config.toml
n_layer = 18
d_model = 256
n_head = 2
n_kv_head = 1
head_dim = 128
d_mlp = 512
vocab_size = 2597
activation = "swiglu"
norm = "rmsnorm"
norm_place = "pre"
norm_eps = 1e-05
positions = "rope"
rope_base = 10000.0
rope_fraction = 1.0
qk_norm = false
attn_scale = 0.0884
bias = "none"
tie_embeddings = false
parallel_block = false
init = "normal"
init_std_qkv = 0.053
init_std_o = 0.0
init_std_up = 0.053
init_std_down = 0.0
optimizer = "soap_variant"
lr = 0.00491
beta1 = 0.95
beta2 = 0.95
weight_decay = 0.042
lr_head = 0.00915
grad_clip = 0.5
warmup_steps = 200
schedule = "wsd"
decay_fraction = 0.646
decay_shape = "linear"
final_lr_fraction = 0.1
batch_tokens = 65536
seq_len = 512
doc_mask = true
train_tokens = 251300000
steps = 3835
dataset = "wikipedia_en"
Each number is 128 + 32 x the weight over its row's rms, rounded and kept within 0 to 255. Layers, rows and columns count from 0. Numbers have three digits each. The size before them is the row's rms in percent of the matrix's.

# up: layer 7 MLP up, 512x256, rms 0.195, rows 434-468, columns 0-127
# down: layer 7 MLP down (transposed), 512x256, rms 0.179, rows 434-468, columns 0-127
# gate: layer 7 MLP gate, 512x256, rms 0.196, rows 435-469, columns 0-127
up434 102:055087073105159166073100114186105126111083129142126167121207101115119178104158170121229113085094197117134151075121132129096160121094107124143094111120184083119159157165074100051134143113060097093125129157065149130139114119135098128129111117135146117120092177145086181127088172138147124159124163106152091082127146124144156170112131138115138090152168136132080140120155164090083121171157
down434 102:112160090137153087108111158097148155151142122112052114165095141087105110119164143131085115139093147186144122165120124170111126128109131184111138147134121089167184111125124110125144172122106090152158159089129134136145112150127096134156112154095171120189136134127101118100142164188160098183133132141121141176098145206147119164130188085167139089135173142190134102112064138121139066123158
gate435 109:105132162110137176094140114098064120126096121133126101170135100130117104165136139148165138125158151134094103145155105146142122174127189131107090119110129119180119144119098123133093113123171054151082140084145064186133063122148114126138163113113154096185145099131144104182122101122179081092076153138139127137150076084140119112087159034107125119152149119164175103131139108153104091068104
up435 108:154069042132061150131144093133114159169148161078150103075139174108189155136158149143114133123143142159095138121105124152126099108141083127136145179170151108144131133172082180052094203175150084110129160161209142129145101089135151123134064127125156151072157166114121163104154142117094137186104134081090094150091117089083110143153091200108101168145187126164070060086158173144102088126154
down435 105:155078065112140160106060045082140103112137125125147048147128182097143121109078115107130142179102126122142123158110129121234124109154094126125148154158087067167097134121197130129076102122100143114155113122159135082140091098107127156175150124100087143179144160118126164116094100137151158111156109119077100188110127075087127159076118175112064183126119084160076092144138176174130153142159
gate436 096:025076121100108100205103108114103076158115140077163064100061133128139113116103138147094115129085152147104126185125142087171100136124094115154196129126097174097149099168118091118125116160082138164104115096126133175162124167134122112094102076200146107171103129119156117126126127164131152103102128139086097167129136125141119143058140079155135096142136154125156129091135091123139133177105
up436 100:154109087079200114135116169206136117186123099131141096106124098163124118177171146166135156110127100189123167091123099138035131131140174141125142161096137109137208148150157149120120134164193098128112133136155094125096158091107110110098099161129131154137178090133152132127068182160150154112128107076150125130096113144103079156158112116100108107155089128181103121135127130123069112136112
down436 101:131143158116149144151125158171159177121096100103129105163169146137131093091178074137103144145126126143148108119069126163139178109142117117154079158128133112119168144123094094128104128138091172116124103109059145122110089128118142150162173198065157131161150102040136209080141093155106136159117143135107197130103105101148128166160106118096130107107093210106176079106078076118099126100059
gate437 098:115084123139145157170155114163142164138133159122108120110114099107112176142137078137150087177107137111179070122133125214070098112081092166134144121117146138142175117104178085103139115125164185155171114107088142124090153163095145139150179148165134142164054068138144104125160133194148121097159106166187170132140109102100091110164079145183084149156106167120143072051139160119131090107094
up437 091:100101098123102140140118120135136168133123153111107142120179120110157177095136129079170118111108080129116036122119128108112148141136088177139108138185116106133162156089203073145122137179165139152136024109153093073109169133121114138115099111153112115119131129126085047095123117160165116157180092117150150125086112149160043125122112138169146109121123089191109080052152155168123108141124
down437 097:110092143148103127127171151128152142079119156148130154086172057131109094143130138122147093138157095110160097111163152101157172084078129185109137148113174176116179144073162074176159135109175177126097087149176162098119099143111174105163164147139074102175115119139121143178138114148164129083110141075164123071125162105101105151161096175095105156159151099178128106169131145158149132146145
gate438 104:138085117135138167111181116083148167143203076103142092142085139095150140080083113152155158155150133133168165095150130098147172098161113081160104118152106141146076155186167125118122074140074136103139110108156103204085152101164143179104158104219169108111125148075084081122141090101076099109180138159123150121089112051157132057105125113082133116116096158147102112154174076171196121123121
up438 101:138116109168108131101115112130148188150112101107165124179141158134168158109098141047124101196104149110215132114093152116114123110150171168136114128134127159064100129140068126144144150065148140136116191105167174119140115158152144109081154121112082187163142089136115122088159121141143101198128106110116191103162098121159148127105176110100126151096135076090175094169099093088168136144138
down438 102:108153147155157118143106123108127080098117096143110163133072155147128117141115178148095169082190173104113137175128132197146106099120100063175129119137147135110042196143091144128231120114123094112101098160130110137089081131133162161189170097117144136148160107144101160183113107109144055099142175122113170177134173139142145117119177158152118140146193170114161100115086079114091099077120
gate439 106:143079142152148105140106098136097065145142126132153171147115180100112159164083146091082103143134120084173147135145136214102145165084106127155044157136116116157137065109138092136082121106150166093124122130090126139126135137165156086143107117066130137168149082063113143108136138129156097118146147089096107163082113078156163118123112146111128167088113060112125092110096133175159142098141
up439 104:107147130112067134145129154125191132172086219128137089179128109155133160156131134046120085175106135141134130113113158121118130154157106101093156152156152104122101201180144134149089190140140099144138088102153173087159127145148180136129153109119104141150192123180108129123097154125148159137091148123134114133088099132082166110148201177030162098117138130137126099138150107144148188153099
down439 107:114154093157132133111164145064108129088220117132146065118113128138093092141097129140163114109155170186124067109119109074107135134120125112067156206150162105143067157132178149154110114167144159156133154113082147176107187174062165153132171131126083147176168178155150115179131109121140101194145131138087074121129131149134101092119134097117150170112110165070166157065110108117156081153156
gate440 095:134122137159120055182127036173125141110102140132105146117121092115129112161123116125132141133130112124174134184159121144115100101143177171167110163171157121098179115133089066131102165120078126126141110181156113181069117175155124144107139219186175127171144085103092052118140093095124157115174076055172143171144178112087150100170099140117137158124076129109115150075150018143146121157184
up440 091:166121089108127122120167119236102124119119108114096181107167123157147075160128099196129120125120067077155147161111107128139107082132129136169173156131125121080132128124134098148139110113085149177188136163107135127118066185162185147115101128133120118172160115125104134126118126097088108147159069058157148174098197100123216106144155128137207118132133088085192185139140107139129111119119
down440 097:111141154150105133148120093102122101161168116037115092150137128067077139088148171092134132096107118161135163141129106157069153154103198158102161159101064149128175155109206095107147143092107146114085140157156112096123151202095066066149187133207157107121078160128141126126121141150110146175104124187174110109103149093062093111222131163125101148135108116143126146128127092118092123111099
gate441 102:089146083101127149144100078101125096124146134151158115171103117155141137145110121125151166104135074107121140119132165115084128157125131094187096115193145124159131153189059164128165113189147097074122094080117113143133135137141109130155119141099132136167108130131095128157110126138192099191099149204188116181167175161110125162134065113146121097133099114124122125127077153203082140157137
up441 100:147184154148076135163100148078114173164180180164184138114115130172151137129134100167143082176095133192095096193172108125136127104064082145103109054148127142062103109113149131100116171168093157137137140136137114128107099103046111113127120108126172147144111142121140141102146106153077137123102169087159151159106094129134101112117112136152134121087101149100106118055103158162105134132068
down441 103:186164087112112136070088094128128118156166107144108112084118168128155118093137134141097155160098146069150078130143177145131058075105104109157123069176068140085160117133082104092127157185097120161093112108129161191138172120122160147124115137121125126152151195111106156079156085083130096115114110103131119169128085077079113140131162125095164159094128154188143146125142080131089149121140
gate442 103:112162196116157132213191101160117118164068129062131131063151147164136161177147126136076163184161120155150153146174108102157110174161089163124137180123109124184114154147128185088108137150162065077131112126112131156163091157143204149101158232081117153117121094190075149124185158131120139137086153106175129188139149115146098166153141121130112136126068137141145115117119069124123109118118
up442 098:135169098218136114132088099144132175130069131188117142113127192102109131131150116145141125164074165112127143131097122121128187167178102129145166105122132115109173139093113128129145125103122078173137128131123123087152160123157158121166091118071163055084170127152116123106121118094099112160141106113135143120098138141105139140136104097121117092157106083129170141134136104175193140130074
down442 101:112137121153099112133120150154109140126109127134119162099147110110104121092131103139084162130128118116161143109103066078141140205136147123114170135134085097131115161124077155080091151117136103147183155140120136152071114208124168102118092121124107190074152185180122113060129121105127147129117117098105158133169137112137145111079127172197133151116134084114116142100205132086141116125083
gate443 102:141086141111122132116154122146121153147188092145097088118130222125052144092134142118154102088109123114112126193128097121219166138176121119144147142097151109146132088101205165056211114149164089134133127154136164166145147152136159127145088131136128095122116048127117156102062073161105122157100167193173116171124145082099148140169135163140127078106118097095117098121118128133150147137113
up443 099:150154086074151148167092204098164051140181152099127119126134112161151176082179131171124178093119180098103078175134176149121135148080156155104130114108147118152152186206104105221125138164148143143063153116149082102085129186168122153141132086161166139176114116136076124132146210137130151114091097098120137106158067150122155141140102112148129157156094147196121149090148132181175127159125
down443 099:148149065127099090139147101094147066125135150102135103137096115106162039164112124094151127123134200140142141120131071133134144131094084104138179148111111169107132121065111115062091092088128103175084108144146133131099186110115146128141022133173132118177160185139170121135095119133103105110152104105083153101182068108109181149030157119096113120144135055152095126095187162122126120186145
gate444 109:136091117140117123076142127140082173142134171083158132143108166121105176183113083126159209122134132159098112102063162052127116160136101166135141163143084114146109082136084110133098138153121146065109166103073138181066046139142118062137100076211097113134121090120161125127121144116147136096143127174153113106093109098088184099199058082166117119113127122073116073194137127133108074062149
up444 086:103143115139116137162146157134112126056107128169071136037157106119116087121157151164181092150142134109141096116129140169141157135074149083146134140136171106075202127141162112147075069132191168138100128142146152074159244216148152131104133114091115155094175132151084118131099098187097086141135124102065191148196116161163105138073150163103171124154112128125164157078143092122113092142130
down444 109:143103112160151115068135096122142169171144183082166125143084152140132149163090119133108194100094104145152164136095142060100109152143132161141147147133094144192053105144101137131178180151085104074125145086074129195089060105121136117120090148146088091119074125102148142136114152079117153114114147154175058061061129115093121072159105135183119095134144097073106092181150173132125143152143
gate445 100:080098120138169188152105107156154128156104087067145089092112161153138136146080123151130104145112129107175165085199102161154087128060101076147156180108082128126106130138113080097158136165138094101106117112164087141076144108072173135077131158139192084116075100101144126166172152211118140071117120155116137096141152143156137112160156119142124114082092146092044152132139117166155164100109
up445 096:080179079118143113142128106137106091162111106169168134075151126067121215076186110108066146105156100094102129147164157078131123107140127126092127095092220140153115124123092127083166093093145172159130121157098144138179137157154195101160121123134120171122130137124161125164164156121089103067161109083147104098093164175139110147089134160081178132180115061087118087100127099110143122157169
down445 100:172148084038136160160112175126134144096084143158127107135085068114118142107128136104111139114145148126114093127142116086144114056095136114156153139142134149159092177144096161100095137139057090127127168202180067112143074134166139177159164137165077114142103134054174138127166126144133071149149149094144164110112151090093109155099112134131130159179107129076062091105148145182153164107096
gate446 093:143106107141095197162110099083113104136196061054173115151123120114116143114173141134160126168165114153137129108084124118093088116144049136171149181093083142118121185152135115105136185133097140164097136087146161185145102150156077138115183083121154118133102084066155141138118091175089145118172123095107146141109127183113136155120171139121140114113098101171119093102127106084133111137135
up446 096:171132149143139143105125120159156031129117141121128109126139160095169128106136127081129179108128107117155082164167091136105140126140129123153112108131150084081141134237127147090108158127125132143150132124096134155115160140168127153160158124127054096139128168150117112109177159159115125106130099120069204099115124208132172133172134166144140140138085166123144162126115171111106088038212
down446 098:088151091138138164104121154137185156128176111156148120098079102182164123114151085112125096145135061178098075168149112129120122129114128052188066092110162086156164191145109105080142071196130108146068139088106121114114072115137187134138128078078093122115156127197143148083144064154153097076144109120143108205158158150124172162128113155173109182092178131150109151155133162166143084087139
gate447 103:117113085076121119145113123148099121147136106149059075119167079110120126227152167102199167145138116145117093190160120081125157122110139133089177090143098151044147135114147150114110149114160094139190127110119154123149156142124133131083138130147144183158097192129114089151152107081138125142140077082110171127098172123085134115186093152148165117140100162118099150118115084078156096137126
up447 109:167169131137116103113121138115111112090156139150105117102059147094072116119106173121097080103070121129082165090145182087146084105173149142200181133127085161077085149108100161168152139155120155160167142140138173132109162186111128116137063127167115151147187108064110116120074165188149136114156164161125147106112140183080179116160112072083075131118165179093131113197131162139121100136101
down447 104:050118135107069107118120103105166110090123104123146088116128182138146067112163085125180096109145151102181101134202145142139101107145111108173095127184107150194176199087139129194121148166149144130139136136132147149165150091145158091125176111095148119140175111117125133105152110121074104094174125158142125143100097162147158165150156130150181152135154122111107046086144095142148153126156
gate448 094:165090156094127091113098123154166151097085066153105164134096131177130145110186139138142144130100089112128093102169117122118126131164069161162179079195185124151135148140155090127076085104139106143063108123149106198096177121199114100046104168090114135123086149148155081166156127117121076145070202155151122149130116130097100138134142087107144173113094103149131132134155118070084097116147
up448 091:076148126112151109157127087137153114142133131113083169160150147116101115157188159130113157147114080145077131113146110118159140152122121160124072124145188123121205107123078106102071072112119216121119088122044058169114123117176137159177092218112062152135152146110096060133153132124090162165155119148136163138116129141124152108082114080119109098172084111147079170168109132138103131111161
down448 097:101179139166137101078110172154139151157092171172106088133102037139095119151164192151116101082134157124090179126116114144168148122179133188084130050124193198111141096169116098065173114163054148093157170099140152154155126096159103162133120095120093072086113136105199057174146099125111125146134048118092160153146116093118110136137134136126106113126165130134125101103141154124151111165135
gate449 102:153121106140182182117151099108137146188156146129167077150086162097133160120132148134080134101102180111142144104225115166156108113099182071146097112095141101156159120083105099104134112132158198140090117019077104122149091139165148103151127167148103144112115177158091209163124119079147171113163110105130079121148114122052135100132148136156128106111082115092144095132111067152125121096118
up449 103:109148132123134167156177125135146102103130091070183147107133123142120139109132128121123145134121141080102082172174072100127150149111164091050182067120190081133113148073159179082163082131116179117129073136130095140131077090089117145120140114125059123137118144129163109171102118095167089203152150070161099160147100152157063144123154141101099142092147118134177123102065170077143131168132
down449 098:074115119091148125130152064064148127184134140132165166114113081097176130116133071144149212103157123178117116070169119154150141133124111158143125167137143158093119090149089092132106091133088113091124192175174138102214166133104146132122121106133128167133121157187117124176150184161145148115161122145131059140158165140140153093132131135178101138116148077074028159131043166120152110109085
gate450 098:098128165119153128078133134116112111130119136059144234147092117101166114108125140184146082079111090113135092191080105143092046098158120177137167135148091195096075053132127131142131091119143143158102116161151122127135116150101131156171164116126123136115143103075098088145083168094199158100153155154126089111132125161113092126157125141120110131133139147131162094153160136148088138122144
up450 102:139111112106207047131155141112161158141140054081069110089122046095157049172131136162097175113121145092147063150139139148118085132152120105161093179110147152143086071174109176102155184148126173131154095111164115116136093119132121118089116121123171131133139156141113079129114163172173167116118110164082137170146171139071116135195100154160117113104074107154158091105096115103106131165127
down450 099:104131121192130126077112119109180124107144121081147096133064175079122125106143132114097108139173124099085158121128157144081122060157092089134067109150123175118053163157124113185136059154140149099110093090184158141117191155160114111118119151167172111056123119126061103156160116072152110103140096110076133190121115132073117181109170162130147137084076129153165110092099190166152119126103
gate451 104:143120123140088092104150109096168065143159098184149112146124142156181084124161082148107110116163099122109099123154128134119131097145122126155099092255072105121109147140158181139191130145099096135147140122080124184128149076128162108154131141198124184085105106145075157130131104114139113158153114113155103107145118154167074059150124159089103166173183168141077114140149099114090107125135
up451 101:190112138052130158121117118163065118100157115104113084158112174182129078162122173138092153081098121106139128125148137133143099115167204102140155078098133132129118097105129092164117126141153105142143141084141141040149174139093106172058112111153180116146077113148134100137125146166132108105142155092135118143119111156123157192173126123159141175104186090169162132146137129132155102149054
down451 100:114068115119102104115140106111105078114139122080097099166127166112138126112068090166141147120182161113160153134065176127134087083079150156121083178190145167120141108150124143208160132130087173069127156158141120155158115120198184105134142154087109133192059186114102126098145135135093087182106070130084115128146106084107133142179135131150245139140150138114125124146095194104124111111116
gate452 099:112075149146101082146099074096096115089123168182099148096108162129046091156102126186141166122162080120081165182167092136121108130137108140105115146128129083117180128093150255114072103181111112127100115131146170196135147095143182117129192160152102150106106115141144144152189138142086107124153171059170143138137079108138134113111115096156164110145106099103094148119199082137187137132159
up452 102:150113165082137096156148172082167119122112074159132119084176085140080130139123154175172154127186148168079113162200119116126112095124134115062095136145130110143125112109138117147149090129119077123109119154159148119070167072172124155117091148164152123152097146182150129164128124145089087114123139061151098117147166093143088093118143172112137127123136124168125127126165136159130126143076
down452 099:109130116135107062127176107146112175128164118092124141089058139154128163126104131139066181120053190144163202126113136114176161170165099194171114153111175138155117165137138109134085106125156142094097099103120153175159131132077129043151147148125124163136142113126153124155129173139114133122125135149120145088110063130137201132101128146132099081154167157134132082207114104140176111126154
gate453 098:140117104086111125121125170121094157145132130083092106141103107115150140136140148125138192121153134068076092087115115111128122093120176123192168119111121047188185078145116120135155159156125103156186154077107129090125129124114108086125117149136168143130068045126143136182117096089143199120172082140120148119126113077079129134108172137151098107114106127143073140111172098235107112229113
up453 102:099126151109081163125122185146119081161072213113136091144097127076159082174142178135079134161104117072106139135135129161103130144129100117123108169121112146099135119125139175141170162055120126143132106100135136039085127171180113154123199090115134142114105197159078160197146125137098119144147113176166120126086100119099129078126103130124192075125079121108146128176077080155069127054179
down453 105:107174202117124187116103140137108167160108107090151138160161143091146135103116128087148183110107137163128161134086039130191095125141177123205127107157118105146135174142117138121103074162164157122158091107165141074095113165111145160184091100127095098176138088138150104124163129140135094198088215089093129086125166144166121131108141135119063094107132196172129134095139109125138099129089
gate454 091:116111195190113177141070087106070155101180203130103146119115149115105145139171102127142140118100171112136089173119123131082167126156117090119134078084132131177162114117166145137187118117063101149136144117096127223089123202119081117122160107143138153116149113150162132144147169127110164090158129042136084122130082138127159086157078123102059118117138098067191094167117123142140094082176
up454 099:136134100078076115151097146164077101097112079141121149094110118136129138135160141193094075081139161098135068178109141115092140149121109088146150119076126100110149133166140130128087169122133125146147119143086146145142177095107062095124097185126136072178153195125106124145118118174149168085140109146065097161136145127116125112136107108103083164117156128085144153144129078209068122169209
down454 099:133149174111134124140143159118151147139097128103156103107066090100158180162159158121152147115146152114114115116182105065108097123139145145170165182071158138188148109095125146111131122130154136069121111144135103152159174077083108112137178125164070161148122129122212103091111121124115102112098115092109038094071005104074144122180167092120134129058151162141150149159053199109147173153131
gate455 098:153174150194124112169144154093135159169150048130110142129131139073166123160122182166096099109111091171157123139167108175121155107082151120163129135159101145132100142033121162149156129192186134187151136199173139139050127130072095138118110127176117124143120096070113084135124123149157108166178117136103114106112059198109121129135124144076127123082155111073083123115132121105123141107128
up455 102:151161110127151146154098110120141068134189103116154093166122147069140135105150144143049103082134115186156158111132146085124108076140099112161158135157103124159105184126139140145122070126156063139126100156126181165057148090051108129207120164145163126092115161110134125142117138159078138106168099180092152099049132152148150194146129102123136117093121152116121118155131156068120084157161
down455 104:095166120150124118136127186125114088148130131097146136121194105190172121118124201154088096092170097144124130099120154116136226177159143129164071108116072156099149152070179096128115217182100183116179175181092118092088121218107076075125083118151083176137095111104108127122163162170133134118094124145127137138077109122122151131165161115135174158101121143077111136143104093119111149143158
gate456 092:149124188098090077138086102138055078123111087130114210138148129048121089085081143109111100109074150099134105109099144092100121177166136137162045149104105105068084124122125095120124093152128113151162119137116102154119158183111160138162084131082066137116147119096132050122024121131116157146144147118112161161110157118100132164120103157050113109115133174103138145118074132112124109080124
up456 094:114180136103171105180097100103115114148150083096181143170104180119187128112093177157127147096117103070169116180098175146110126121138129090084116114164179132135114101220146110145142172127152144131061126121162136143128130138094114186121109103167132168050174139135129103147163143121072167134143129097085093128207065108158135170113097158088110132086134164148160105184110133069133203142111
down456 092:168094128112140122162133106102150119056203127074122094149142096138105157083070122156149142100085080092112160179129116174108180070141135094145085145121137086125150163128145119079127145127170091085073119116120066091154129120138114127100124151091118170100187175141100165133098101157095109120101150165135122134144108151084107118120119147145186108141130216110140126101149107159130165152082
gate457 095:161133167162173093151106024136175143192170140119109114157194164116169118190175074182129166165118145114129117155153153122156058122126050114130155118091197077121162113105137150076081049143120120146069179138152150160113083146121117099154112149111096144167150145128173116169082151120114070134137139107137129205065085108128121166096108090119107159169176111131166167142169134139143129133132
up457 093:141146120091155151103142149105090089093116155174096112090079116196077112077125135094077162100128074127158121129101126157118108125090136176039138141162071193131103169131149093204120168094120165120123077169206193118162181147114077115098138083116149109136125136180123090136140148108156160142064133155181074065136162188131147109129178139125106134107096112137114110037116071098088148127159
down457 095:190145119139092150090146112115096131110133101127109093149129107134090122064112128126136161101152089051170101129076155186141177119141148184105151068172140169163159161153128141110175186132146126125123033132172102104134110089133071123141136149164180132110082100107093118126135119105140110113126148138179172104147120146146160147174105124080106077127085191117152128135106137188087150112108
gate458 100:100127183103152153163112156181088161155106158165125092177135123120108143125173122182073137134117158136160080095110065141111131189118134167086126194149163132112115181124058052163117114138150082126099100157152079103195107197137143092151186129138138100173134229145079130123049070111087105147117174153173090144153084122099120138157096147075104198150123079146107140088123140153157134133180
up458 098:141085094150093120114166134124119067122103069186068149163116111159145065123129118122102109118154190138170098088086127142155163102066163116145089172109115079048125128092092129085122167143151191174128076144173133164130104153105104172114145202126129116101133134123140122090177090123148166141154128102124091162137145161154129106150116149141153085204179117117049115113197100109175136159156
down458 096:169128174162072140112143140132149118090157141123117134113163138110167123084083113123085066136123124151070102174146137166162168134144110176142176128119057105102091145084124152121154146111131160136105112164147149107087191170153106141120163147141162151095111140171151090119165162131157166169178107150119098106138139133126151105115145079217123038160096106144124185061138121115177157113098
gate459 106:161106085125105137165179096143061121154121136141142149108149181158169117169107117143107191152204142135134162189107089173157075136137101097107131139073156105117062140179144125108133100148123131076217134189114078112166163128108157081143136128088132097106129100115127126148134066146094123135159099097137144090142132109127138086071174103140155138130182195144167118143149151104160071121166
up459 101:127162126118097153120118109088092092154116185139119087109161108171102069135123136134137100092102132177130101149151115141142132232122096089068139156092073143088102168178171089133091132144108106123077116143156149157148133172107107146161136163103140114132086150150098119155086085138101126128081097125087095131108121166145074128127107077140102168118155180089195160109071106104101121144141
down459 102:134120127145098178136115141056176074141134134172145193150143116087169096157122151170099137135118095117188184159135155143138104185090115151162143147139098122169094126166136122135114137112089193137180172083058103116130135074139179166143126119106174227144101101141125142077153185151077176111120159079112130086140194107137117083163167119140088099117143149128096113097074159118134190109124
gate460 098:117173155143168148203100134072156160115128155106135127121118207106092071170155154129098103143164111120137111085146174181191091139057139117108166163139179110120093138065096101112193145117041099122103108133118051139130109135110191086093145121134128139151188075144146084116136121120150119119081139192066160126089104124076096170179138119174116118137163111136110072129116151126109113178123
up460 102:150187130155127169145149135070139091118120107136123149205111141127078117126123125201115065101099138093178077184104144092101137137088134155110130112098132156158100153114134151156162120110120135075125150119154097090172127095083204141139201141154140150197136106175138115106131146122110126094111191190044196117116146115128072162123187146109106113095162104143129106115212119136129091139124
down460 100:118137168162140149072209128172122090124176119184163158053104112127103194102123063123104108092170125077132132095156103136137156177123104131098129114076129153147104098155100118169047112157152088107153114156138085127166154116110156175156178155119171110142101095101090170155156103121097128111112088118178129080091196084132109169130200129122118141106152162141052096140148141066070136109111
gate461 097:126137143087154166083194098073150110129168155157139126172144130125103150115143078092091120114134132105111109086136100136147162142115138193121127138136115154128164177159146142071062170129126125095091126109077153098061084102130080102102136159073097133152083128182088187121165071129150112088096135155146099085105132153103187141114156105171100107104073128091146123090133089165124096109139
up461 101:133156157150143157089131074145139149123092124105165087131131184070095091139141128093180117106105147146174162090136177166132157199102167115165105152146202137137114145151154164130130111133111135149137116108128129164139136091131123152107138095108117193119145085139100142105161156170147118114054066152120103122095175089097140115162117095084159152163128122108124056131214133174111081117139
down461 096:133110135167143110149103131140108115095116232094169163133108091111124158128083183168096140171155116102163074093124147140088123138127048110108205104143168065074116165126144136086116139102108148115120114157141154142053147122119155096140175163093164125143139127100091108155150147149129082098128136153083119176152105136115071168120142149129137131097149177122216118170097161092089087149109
gate462 092:090133088185097123097083103147154134183137075146161193151094129068122117114127061105127148166067075129114120040102174151122081145155111138100122173118117095121106124143159071168090130143140135158110100180126124112122170152110145140092130103127172141109104133139130137096104102104094081089144141134094087128121206117126153187084171113130136118195135133090108170125162087100134161083081
up462 090:118107145112159115135176163196097154079144172073058066103151164116137137155093209149147110138122182162187163172132100120163172124133180057140104075091111119072149136144121154090180122164129097133116086097146077118171111127188141136098118183185126088165114097135135119205085150097133166152084138100149157126110043143157140100143097131162125133096088144152110143158074162162111144119140
down462 095:159133108114182148159102122061133128121142089082084210118148162117103142149083137101156127179085184124159120129092189135083105098074143112118110058092071084139094142079104174107113140123157109154116147116104115107105117150241097124149110202129144130129111105064108130155138099150228171134166114171163147120148123161116167174099136076162130108075133142123052149136172129115139140104113
gate463 096:114141095116140120144132093110114105143137123117165131128145108100144142108121176139102109097122187102137156151087114125170147156131134104112145083110147131172181175102107152108072064113129109112172072125116076136118090148128129105162088121140172127171099083118208129088151136143125135150164134143117152118152113097072098102094096157179087111127137094134123221103120142134141186074141
up463 090:167206161132107146117156121116177105113141136119110123151105149095109103185134111152062141156119102136118098099164197118153102168186089113144156141144136093168119097091105197119156147191182093158180144106133107147137093150128150137148093148102164129108127108072105160138196147169185076190165103151109132245100105145133080170141122149152094117149200127235095092088079167055042104133160
down463 097:166219060173120085146108134169106132146108094139105075106129105122156144098094167149127109145105112112149088095151174153149162143180083175175121119102092119161135088140096144108144159127087133202207117142146176110087077152095125086128094132160186108123154071194200105126124121107117140126165098109188169147138153112131124148154100142153104171129114128135117173155124120125096095125138
gate464 100:104165121141123129145131127088087140117092141104164134156092113126123074100111083197166124165116118084142064128145152071126142052141113112166147180086088151119138075134122094072145130116099149123152106100187127139139096147169045138173144183076093097094168129168185096209137175139111121164083178144138152128104138103095157128137125134104097152108112134110144139118051091096142136121076
up464 103:124136165129131144137131149180142128146149083111092128090124126166115161144128154082150136115212176134057088181186115060172128161164147143104157144078114138105136160080111119161106149195135101195144105147066135195156100142074108120164077072124115099129083084118107092161134192130104147118185136114178105105133061060122126143157130174193171097144151083110135157074105136083166143167155
down464 099:121166196094128117154087122089135090092111123169064178155135141104140212121100119145095132145163177127067148143160135097143126126160100113136204149073066123149115166138066092090125123107123086131141199168036128179147160158126133076113127087154157139091077137089122162127126151140112156096090150098145114094151097084117106111151081145182148181171158095189131097092145119091094066130158
gate465 108:083174108117115133116123139141085117138121116123087089128071123140189173097095138141122097117115149131118086156142112068113132161131068134078071181109123159099092140120120171144110100119125126171056135113121193170081147081112097142107120171118141129128124108122103140116109117162129107115128165158077143132068170128129118112101148099080141148178102122145144088139098170145154181158152
up465 108:105125062143092079165158127151138076115070088169109154123102155113118087109051147128147046117127083129105089136151091079109164132108162135130111162132147123174141094227123117093137131103178127185147130132089143162163173138117136111069122092115114136155155156174126159086141196040148173156133101106119125161113083072126137135147083157134152115128134131180109165174121119152161123100115
down465 104:098111112113120147101114112101115146208089137191098151170057116135103119136073111107176137084159127168142158142125074110160171115165166071105098114119095099136216170171075117174151170108091118067170173176066177066150143155053086151122181155132099132131066156117170070107152147143140127097158150121098150117128090115186123082107167106131113175094135108171140145106163135071184096156117
gate466 095:128117098085069133158159107144169157146137117136148115143134134187104093141177101122133138150123146074126144141142172192167186152068166153103123129142110175162123104107183132121137151124128179134103049163133136140095103095122194129135092145133144138109035096185121105132132172099110106111085100102209081194087136113186114107031074138157119120099096144156112080118150124134170104119155
up466 104:162152153117204115127081107168063176137140135115104154139089114112130153130137112186143133126117175166227140095158088016085029116112094114134128125168142143119174104133088097107106114109139108108185184064104114163186132148143126105120133133190158090083181145099072155114137110113096115080167186151127116114103103123099120149119187140143128124146133185034124161115112168146120212114100
down466 097:142130134116085090169106159096157106123110077121160170126173138133114075126132193133190139105121151120054085166077081188159174110128111073108127091135087149128121084185151137144175154110087173101158106188182112121100094098158111192117103117092109158110101140097117084153105107160120121142130162132120158177121158153107137105120131134122112129177069103102175090073101147107093130152170
gate467 113:144151140121190094155139080102113134126138126164171067135147138121201051116115134190088135128157107133135106120132157205151176128115122092145094099182097150174135175126131173154150097133169128168139084138107174086168190073130117118106112179094126123077111124171048164069119121075150165165129130189090113135143156171138208100135140201098175134136150099141182114109167113105149143166108
up467 106:123137105087107080093098140110132148116099190115190082158154096152163139118103104101071161112153079148097125110060174108089185123175109135138170148135070140128044144107119089111136102158125191123117089104109139154068083101154118109075138148105095119163092145149178153097123161102175150088115127138127176122141135147079149085146095159109115165152146115106089145099102198107100161142174
down467 106:105173083175102153155096162143154150130129147151125148087177133133078088114083113146130119148116127078121162098134125104162156102114118100123175141017145107053131149117128147081040136135141186180127142079138134122089166210105111134109146124115150188153130156136148075142145151151073121160087095129101157180189092124109151114110104085187075189120097161133142151075096120115106114125130
gate468 111:122126198139149172088178122077152138128139080180173149095155145159127076123142121169139172100094116104117146081130103148120150022113126145107139166138156149092141092146097122165113139155118089142147089129165167177132138122104091108102080136117167162099093115075122171106150129104133183114161161129152145159125187150132096090104023113078120163166170138152184140129181132099156102113168
up468 107:123137142100147127130122118108212157041172122124093171173097139149219091118100104111136157121075155107100171086141092143154143088126089073078133146127137147134106140094086116083111144132179126152121078138130110108113148137171113135148128128075093076156117166125112124058104122171155220105123127149135160118124112136168148124168125179147086163117171113142150135183223161080117131204101
down468 099:132165102125143181076121086144127146184125133135133138140101185139119151109053083217142141148128128127175099150165062165161142124200101127153114068165109138177132123128134097075121114079144134112126125091164117121126156102140136117176116114114088096173104088083070086157153159156153202124153134124103166100121133118142131052134149123094122067085114075079164128126143177122079228142125
gate469 094:119085103139133134144143217162077150146111121082085139166206182162105082127118115165140173165125153169114091079147073105152162149130143118128157169112132144182134113143125143119167134107132132194139109083106137184157121140115141114158135124099116068121152133112096118190162101137143137164144171073120114094196101143151190083112105170162188166146104114156154154139111119135113116088158